Weights of a small transformer language model.
Size: 8 layers, MLP 704 SwiGLU, vocabulary 976.
Each number is 128 + 24 x the weight over its row's rms, rounded and kept within 0 to 255. Layers, rows and columns count from 0. Numbers have three digits each. The size before them is the row's rms in percent of the matrix's.

# up: layer 4 MLP up, 704x256, rms 0.171, rows 545-575, columns 64-127
# down: layer 4 MLP down (transposed), 704x256, rms 0.162, rows 545-575, columns 64-127
# gate: layer 4 MLP gate, 704x256, rms 0.167, rows 546-576, columns 64-127
up545 097:130144143163150125133134163169121153140154128141121117109117101143079142163095128120090125144155144116135154075120115141083137096105124132103137144107103100099116097117141146190143145142095112
down545 104:122144102151098126070135120096077140154164125124133161165148067116140172182120098129152117148081164155160129139088152142150136136136149129123083174121136126108170139140127091161094165137149102
gate546 106:116171165116110114137120161157134104124191135104108141094131150135120177121124154109099123122149128138098129103165129102156154127134111117170183152129123174152092122117125075116105099191134139
up546 106:125105114142111156147145152107159143098096127139154160120105135128180126139142149104157134129150157161131110153090127152149152142109135092164113133110133102124143128134131113098165116157115110
down546 100:135127131120121080128077117137091149106062112129132095102133144102074145117119151138127181159086126103131107128105103160134080115143121144159135104145163107146149143130121093135154115153141134
gate547 095:121095146086100079113125125153139132101129153152132114139148083100100152138127119169158148118147146148134103088138106110121107136123102150134108146107123112180111113130097148140127112133127128
up547 100:125089096144096119133127120133146136167112124104124131148138157106138109168162118113126179189121135166113157107137101130157136112111092147097148126141126169122149130130128128148128115120145155
down547 096:132149122158123122158129104114149140144111150143120156146138111137111124085097062126125121075163119135098138143122111163167108129148116138143129123091118137179162103156162126133147150140115097
gate548 095:135123129138110112116141132099117142112108142191091168145097144136119133137157146076117114097119085104101148105105083176108134086140136141121124129139129167159116124167091158114113095140135148
up548 100:178102136098148142157133119128182096135104124096151065153125138117126142143123117148141191132105138177138097111141131129090130115104149168119134157150106150101114108150199116120090165140126106
down548 100:137146089145106147107161127114140130131142127124097151127137127153119155157078095096118138118091154095114190161083124128135145098169125142142107076127092137113111133128146128135105104139123103
gate549 094:128182116116109141140114095181129083117094096109132115132152119109130162118143151124130107161149121150118177159146132131134112177112111104138108132128142129141115131078132091152115193135117098
up549 097:120055105141070088120095124122160090118084107173159123150105071143125107100103150138151136075144109132143128102112162138108162146149138139122124139138157144088132137106139156132126132138139115
down549 101:132139151140131114137107132132142097122184165088109126066080113107089087184159141130105170112121087079176117135154127135136087151117100073137140136129117134165136090149096106130140156128143150
gate550 093:129092111156125158110142120124125159118114120103135124129084102102108162106146153140104135157126143123127139130138127077131129141145085124128114126149095132141151151171159128116154179124142111
up550 095:117165149104163140123117091116177114132133080117120098158149133148047154172112119142125142160111134107149128138145118092066125151113135102118093112122161131128158116103156098111118182103050147
down550 095:131142110091114114106137160089125173143137123155142131093118141104139102129105129068141190154141149147167099103157133139121110147107164144098134103147080129132145142082118119107143163157132118
gate551 095:121147131107120107131116141147117129131113115133169146128115123130129064143124108152089125136135117086111136111080093126133153107121122107139160098126172139166159168124090153136158102183125139
up551 095:078128116156111134101134127144116106147112103119110075165096151098126160093089140126129121174148168127110110123096137144130126146160123089124137099087151142092134087149114120166120112119110133
down551 096:125146146134154119114133148142137100127085173140091145071149139157137080133133137123129128095143116146124081111136175119128107128113111167106098142084115150112122124109116145116128053114130110
gate552 096:131122159137125114157137120125128160125128158163119166135095145136146105126122139143081117088165153116154127149167167120132102147092130113115145138129159106148087201141165095129084132138130163
up552 100:107142121104161104103123127153145086124095147099123149113129132140110135135134119109133107127107130191139152105124152101102146130161084144120167158136145130164121135131129132117135131151102090
down552 093:105138174134141090128152106104151156187117112137115093108121096143149176103161143141205122149095117123162140162119102106118116110069095150146138089104111139098158138108126145133128133150133159
gate553 093:147140139104142160126083145144147123127111172125149113171138135096113155172140130057095097127148139142119150119103128154141097140114146100158105124121092145111160124145095138131115151104120142
up553 093:094148163123158158110114087113117122109115075153075100091135106129154106105125115144124131150096112126119097110145153118122109150137136146172118132154151151119118144097070120092135104127143107
down553 102:152129132123157100105113094168112090151127106109140144137105095154091136140159141108125133087138156096129099077113089085104104132134096148161125106111138131141120132127110115142155115167183099
gate554 095:141117117148172208141119116127115117113117108134113154125110153119096129061151151112155132137144115131129083090111111127127130129154127124124136113109102129107151103156151146164128109090177150
up554 098:128132097150172177163134111145142169140145091153146085163149140148133145136163120131149154140136126115098102150179124176109116095137106107109113115132129104080118114149137097126147142142132121
down554 099:114166161113126142108120096095130124136139099098109128122179121116154132117143091114095100088116137137123116101141127147114140097163130097074113150100136129139131135112099162140127139119139108
gate555 094:143141109101165092129105154144151105089106163159143143158135151128125133133124093141142165168117146109145105140100092129115079144146149134165120089109132132110147118112105180127120183131102139
up555 095:104101103072115105120159120109137118135116183092164162139081135139150127134107108074154147161142126098172136146188111125125137162165124112123122121152118124139133149134151148111108137112127127
down555 095:142137126098181149114124113149130168134147128161160159104139117095143135101144136157131142103117161169101124107092099074136107119125108118100157148100102142125147144096168123120148117160126106
gate556 110:131126125139117129150143110187182127145095122130139136132172156136123149135109163148126123171125093113137123110123121149150076113140112101121158128082135123105158112115099171138172172151144096
up556 103:144086115139134148122149088114155129126119116124152118086149098125102153098142141120117131163139109120124127140085141121077153131085104113142115102175141157155125140149148140108089116122131149
down556 102:170154121149136135112113125132106126085105097092122134110121209117143128097174141133118070088141116124187119167145149091159141149114106134113160121133170115134132086131105147087137126141096133
gate557 096:135143125089119069146138127131141093124102086121132114149109139145157116095181156101168112104085155109105138128118162150114145139151132068155100109134147138100125146121137123130099089135109114
up557 093:095149143116123153103133099148131145097146142144100155154130130164159161153129121121094150101138181184133130111130122142122141169142108187127110180132115154109110105136082114115139142131108134
down557 099:102149111147087123132120131134165170134135122090109124143142126154126153122117123109144129091083150102119106129114143144140096123096137104168167160096174108114152143123160175132110140113131141
gate558 084:157128122100097117104156125136134110157115077101134083121091142133126121194091132106086124197129136130122131143120117133119166132076130138157139169153174120132172080100100121103144123173165109
up558 093:142095142113104131138130113143148108140092109132131095100116142143152094166075142104108122159164119081079140110111141156136113158111130117137143134143096106125134148088156129131168143117176119
down558 090:109123131150156132154135088117091146102118114119121127146171159083135150116142116107082124170092111131122097120126115123122111072135187147118151126129135154125113115103102104150099126110101167
gate559 105:151133132132127106124121092119118116178132163142120140125159138125130115153137123167088154113111130158132122139158084171158095133160154117119167168131128135126109080070112099137134131103136124
up559 097:145103132146118160152114093166113104123134156115102135095133134091156126128153137116153150124143106178151126107107110219123133114127123109148122122163126167147101165112106158124168155125120143
down559 102:117152161123105128146086119147130146112088158138130104152151133103129115120142109114117150156141086130118140145143180154136152128076203101143104115169152145136137112179117129118173107150175101
gate560 097:117146096132169095106136123119161133079052104080141115092173150158157143128131136146110122073107111118139113132155188153106118151099188114126122130129121117081159127105137108120099145155176123
up560 097:108127109133150133138100155134129132112142108170131100123171118131117144126170112104111146105148075184128097116114122084122131132117074147141138124121113124176124103089117126131105129126143124
down560 097:139088095110138109121112114153127100119109212136152091139136096134137116109119137129127139084163083123158135154154135131131089134111128113081138153122141158146119135100147102128128152114129112
gate561 096:138102122105120137139159153150139106122093143103173078150093110113108145106132162141099106122087132127083094129124127087128143201104173164144115148138149155114088172145112149121141087085103128
up561 089:119131143113113154141118129117135122124132127137106128136082131115135126169122102108123101128176124149132130133092106109097109117121104147117174098151173131101150179130109130118080142170116111
down561 101:126098145146141125075136133120113139171093142134150134129122136133091143207128111146153149124114152132110139089123166147145133083153112131098108165109111091136131109140169106109126103116089120
gate562 111:098141141127116139143110115135165122080166118101158115132116122159149107134133172128192154122142175142139135092124110142113109134112129161067142119086121110159133089057121122117095158119097096
up562 107:113119108119152142134125101127137130153121136157090106087122105174120117089118105123142155122138109119076144139118072166153106164129139149153105164135131165098118133165147135102104090188123151
down562 094:139122119172129144079138145156150104138155113136140155153094109153111100154134164133149134137168141142136109103085101110115136126133123162143128154109141156120139122076126135126162179111147111
gate563 096:115086120126157142153110165099184123112129131160112104122126131131194104115095148091101088158096111150139160126097069121150132102136105168130155126105137113138131138111103100174111093104166113
up563 103:101132129049160137140142145152143124147158109146126105108125146084124175147116151119095152111129132127158118167163097109141104101098135135066167142121117110093139109189135077087152133136125105
down563 100:118165114149134093165151114077135125124119108114170091156141117128094159139140139137118101124147113126127144134105146129135136109095122107145160143110162075116102135073110135188136145079155131
gate564 098:098126154106158110095134091139128092118126091137182099117118146095112127107110118148070124158107125136148121134090130136133110098144103150136158116134116140109116121137091116162120134168102126
up564 095:193123173128095138095155141128131093105185135124121118112157108109119140107110138171140129099147098093129104136108186124145131111114119106125146160149138132132128121131133152078157146151106106
down564 095:078115093125156117127127137148109154099145129148127098086127158110138135111112062114169102100121113138134074141107141098135129086137117109123111094137131129108135138103136157125121105116126109
gate565 095:116123113113119117111129114133159115163143144118109110069093116146097160098114125131093110126135085119122112100138156150136105146166122137163133149087145164131136146169157149130106104137123153
up565 100:150184110135142149150126155181098124124113106139153123165140171107145107155140112170119095092120134145166165145134104118091098114141088139154164149144127105145128133138080103128096134150159154
down565 106:138158087137118152149132131117160156137122192074159100105125134107169156132138177130123129143106157131142081135146096111125170173080169126151102174124128091148132098101116103100075097111114143
gate566 112:135127117146129132148136115146106131120112132108123119164115121130160107077123150149115059103133133108137134080133146151118123147118172139148148159115131090118164163103116127102172131134085144
up566 105:186125154118152131130138124149118118161178116172084115156181097166118119154142164156108111121129161155143158142167162147102124125121127093081123146111105104132129175134160129114090159123146153
down566 103:159085128155163061174156120179166093151131132112093120125177099095115082105151144120143110130155098139099092129148160129117158141157127128134087113134147171107121132180134122117157120144143118
gate567 091:105105120098147157141112149157117118120102141114137148101154132104141134179102166123167122167157126146172104117178132120094096174099137129117128128103133129123149158136112190117101116137123146
up567 085:137131118138164116129082137145127101123105136085126155140111165101090125170106162128156136184135130141179122131157159097120101132136096147139159151132158105138145171126146167130130151148134118
down567 094:141124134155133115075115140149116119119124082097148115132154150107142119152131073098114128130112112131160136107130099133109127136182107084133143121133094147098154088148141128107112124154130076
gate568 101:110179115119125120189125089112137128122123138132140119126150106104123129082098140116136153173099140106116153133098110138125108133155116114118090110136105136148132142084097139140106149137135144
up568 098:114138098097183134132160114163120156116079083136120146135126115097099171103134117126156140141128149091147125131168125161115080112095108114165104144142100165139119138139154148110095103110133113
down568 096:155127118145091170145144102130119112144127117129170147118135124128165096145174173119122107172132088115117142150112099150142137139128100105129102119117130136125091086111097139107098150118152087
gate569 103:139165135111148117123133116094164136144126118142168066165136144158125146179124128125139126125113128125187136140137125162113139129126099137095132119131126122204112147133133125148140156116100161
up569 097:174134165150119113136119120107125183148115100153101082117120111131153138107119166107141116145163158122134157125145140085079079139113121149129137133123154186095134119086119142121159134154092120
down569 095:155115131079115064138092126120126103136115118113130123164105112113124152049111141104168155136131124114164097080117108102148100124140092102120108145123132152119085126124132107159156106105138138
gate570 104:142158150122164111118166098133128115103160174093162126160089131138110130085172143149122134120168159158135141110072097126104110150150156170128093134107115129160133165121111140126167144136121124
up570 101:131161110130127115126140132108112167120155090121142187153140097118107085151147148109123102138139126121152105127163154114122133096095119170140134141158154177189149113100149121067090094146088148
down570 103:104123150114104111128116134125113093111103091106115098113129133162142144162099124125132147135104116144159152113112167131144130121166127070111131115148122115119159121127128136150068138149135124
gate571 103:128135136168137082089131148125144165107107091166129090118137111138154136111121109150113084133132128115103116113135077132126138139155115082154148105068156139154170140126084117131141144152128129
up571 103:134172132154117104111086127133150159131127091138138108133192130168134124126111118122099108144085130155159156126122112102065119104158140103133107117097147113148140144131136109141137161173116111
down571 091:109150098138121120166160173111072153165179125135153126098092120099115106165138072105123115147156153131161090114138126105165120171098112104193127141105108143126129121129105126171110136099140134
gate572 099:152122146139126136151113115114114136117131120113108092146083100147101128116112105141116159163132089117149080156095115141161136114139122075113152114126147126200130087115127136138137108154138130
up572 105:132117150136112109132181102113141127141115151117116157134083075138122166142125111150103160167091124180144133067157129171152114147122127119145142116108090152128110112142141167141141107116127138
down572 097:137122134084172139154135154161143128130122124100119097129126134143076135131150136121155161143169086127117152138107098114158161132141099119110112167112112120124102156111106167137120153167093128
gate573 103:117194115106136144168132115123148140110119115124140079110129145131099109116136141142174119111156119108110100126167115129121127155113095141076141135095152136100142173151100143096161136142158148
up573 112:137122121137146119162137142152107122107111162128134117142135122140147121094143126179138136122138126130144127094148174144115135108116140101126142092121084093127093098121133091141097110143176131
down573 105:085076140137147129119174121125123137142133120128106113103120099101113186050127127140143158144088133201147123138129145132127130161124108134112156143165109157118146118085080092126137118106098099
gate574 096:144153148111107104150128133159162144115142107115078155089112158101126132104145092154126101092140096132102172126109096155143096118111140123194098132123127127143152163115104129109106114152163130
up574 098:113159145114086105084092133164064159193132098108118159123126145141113126070164111137112158133141099119146144090099111131130132142191145160074111105125136113119121138156140174104142138159109114
down574 099:170147139143144122094137117139175118155178143129127088133146142115116098154111074081134108169146125105133132128200174156138138155127126124114108176149124167156123093140132125113103141143154083
gate575 107:123104159166099106160129096154115141128130149149098116123118140123074116142111144146139110131104144118158124097109131091108152149174124139125129129101167141134150147161123152089115085128133072
up575 108:161089076160148107133120119080119142114122155121148105108089116114164130127123121137120149148100119140130143108173138124130139198100135171131145130137131147113089126161159162120118117092183183
down575 103:102123126142189142118153125155144091107135140164138126122114118112088174116123120126082130139101177133179143133126107156107157147133148144145152097145164137090123113098128142099132122140149137
gate576 096:114116128130159083108107146117120125142109102148152130097085136169117100100135144156116109132138152130157196087119077205108153133123140112125142141129132106194112127107137095171151131112164093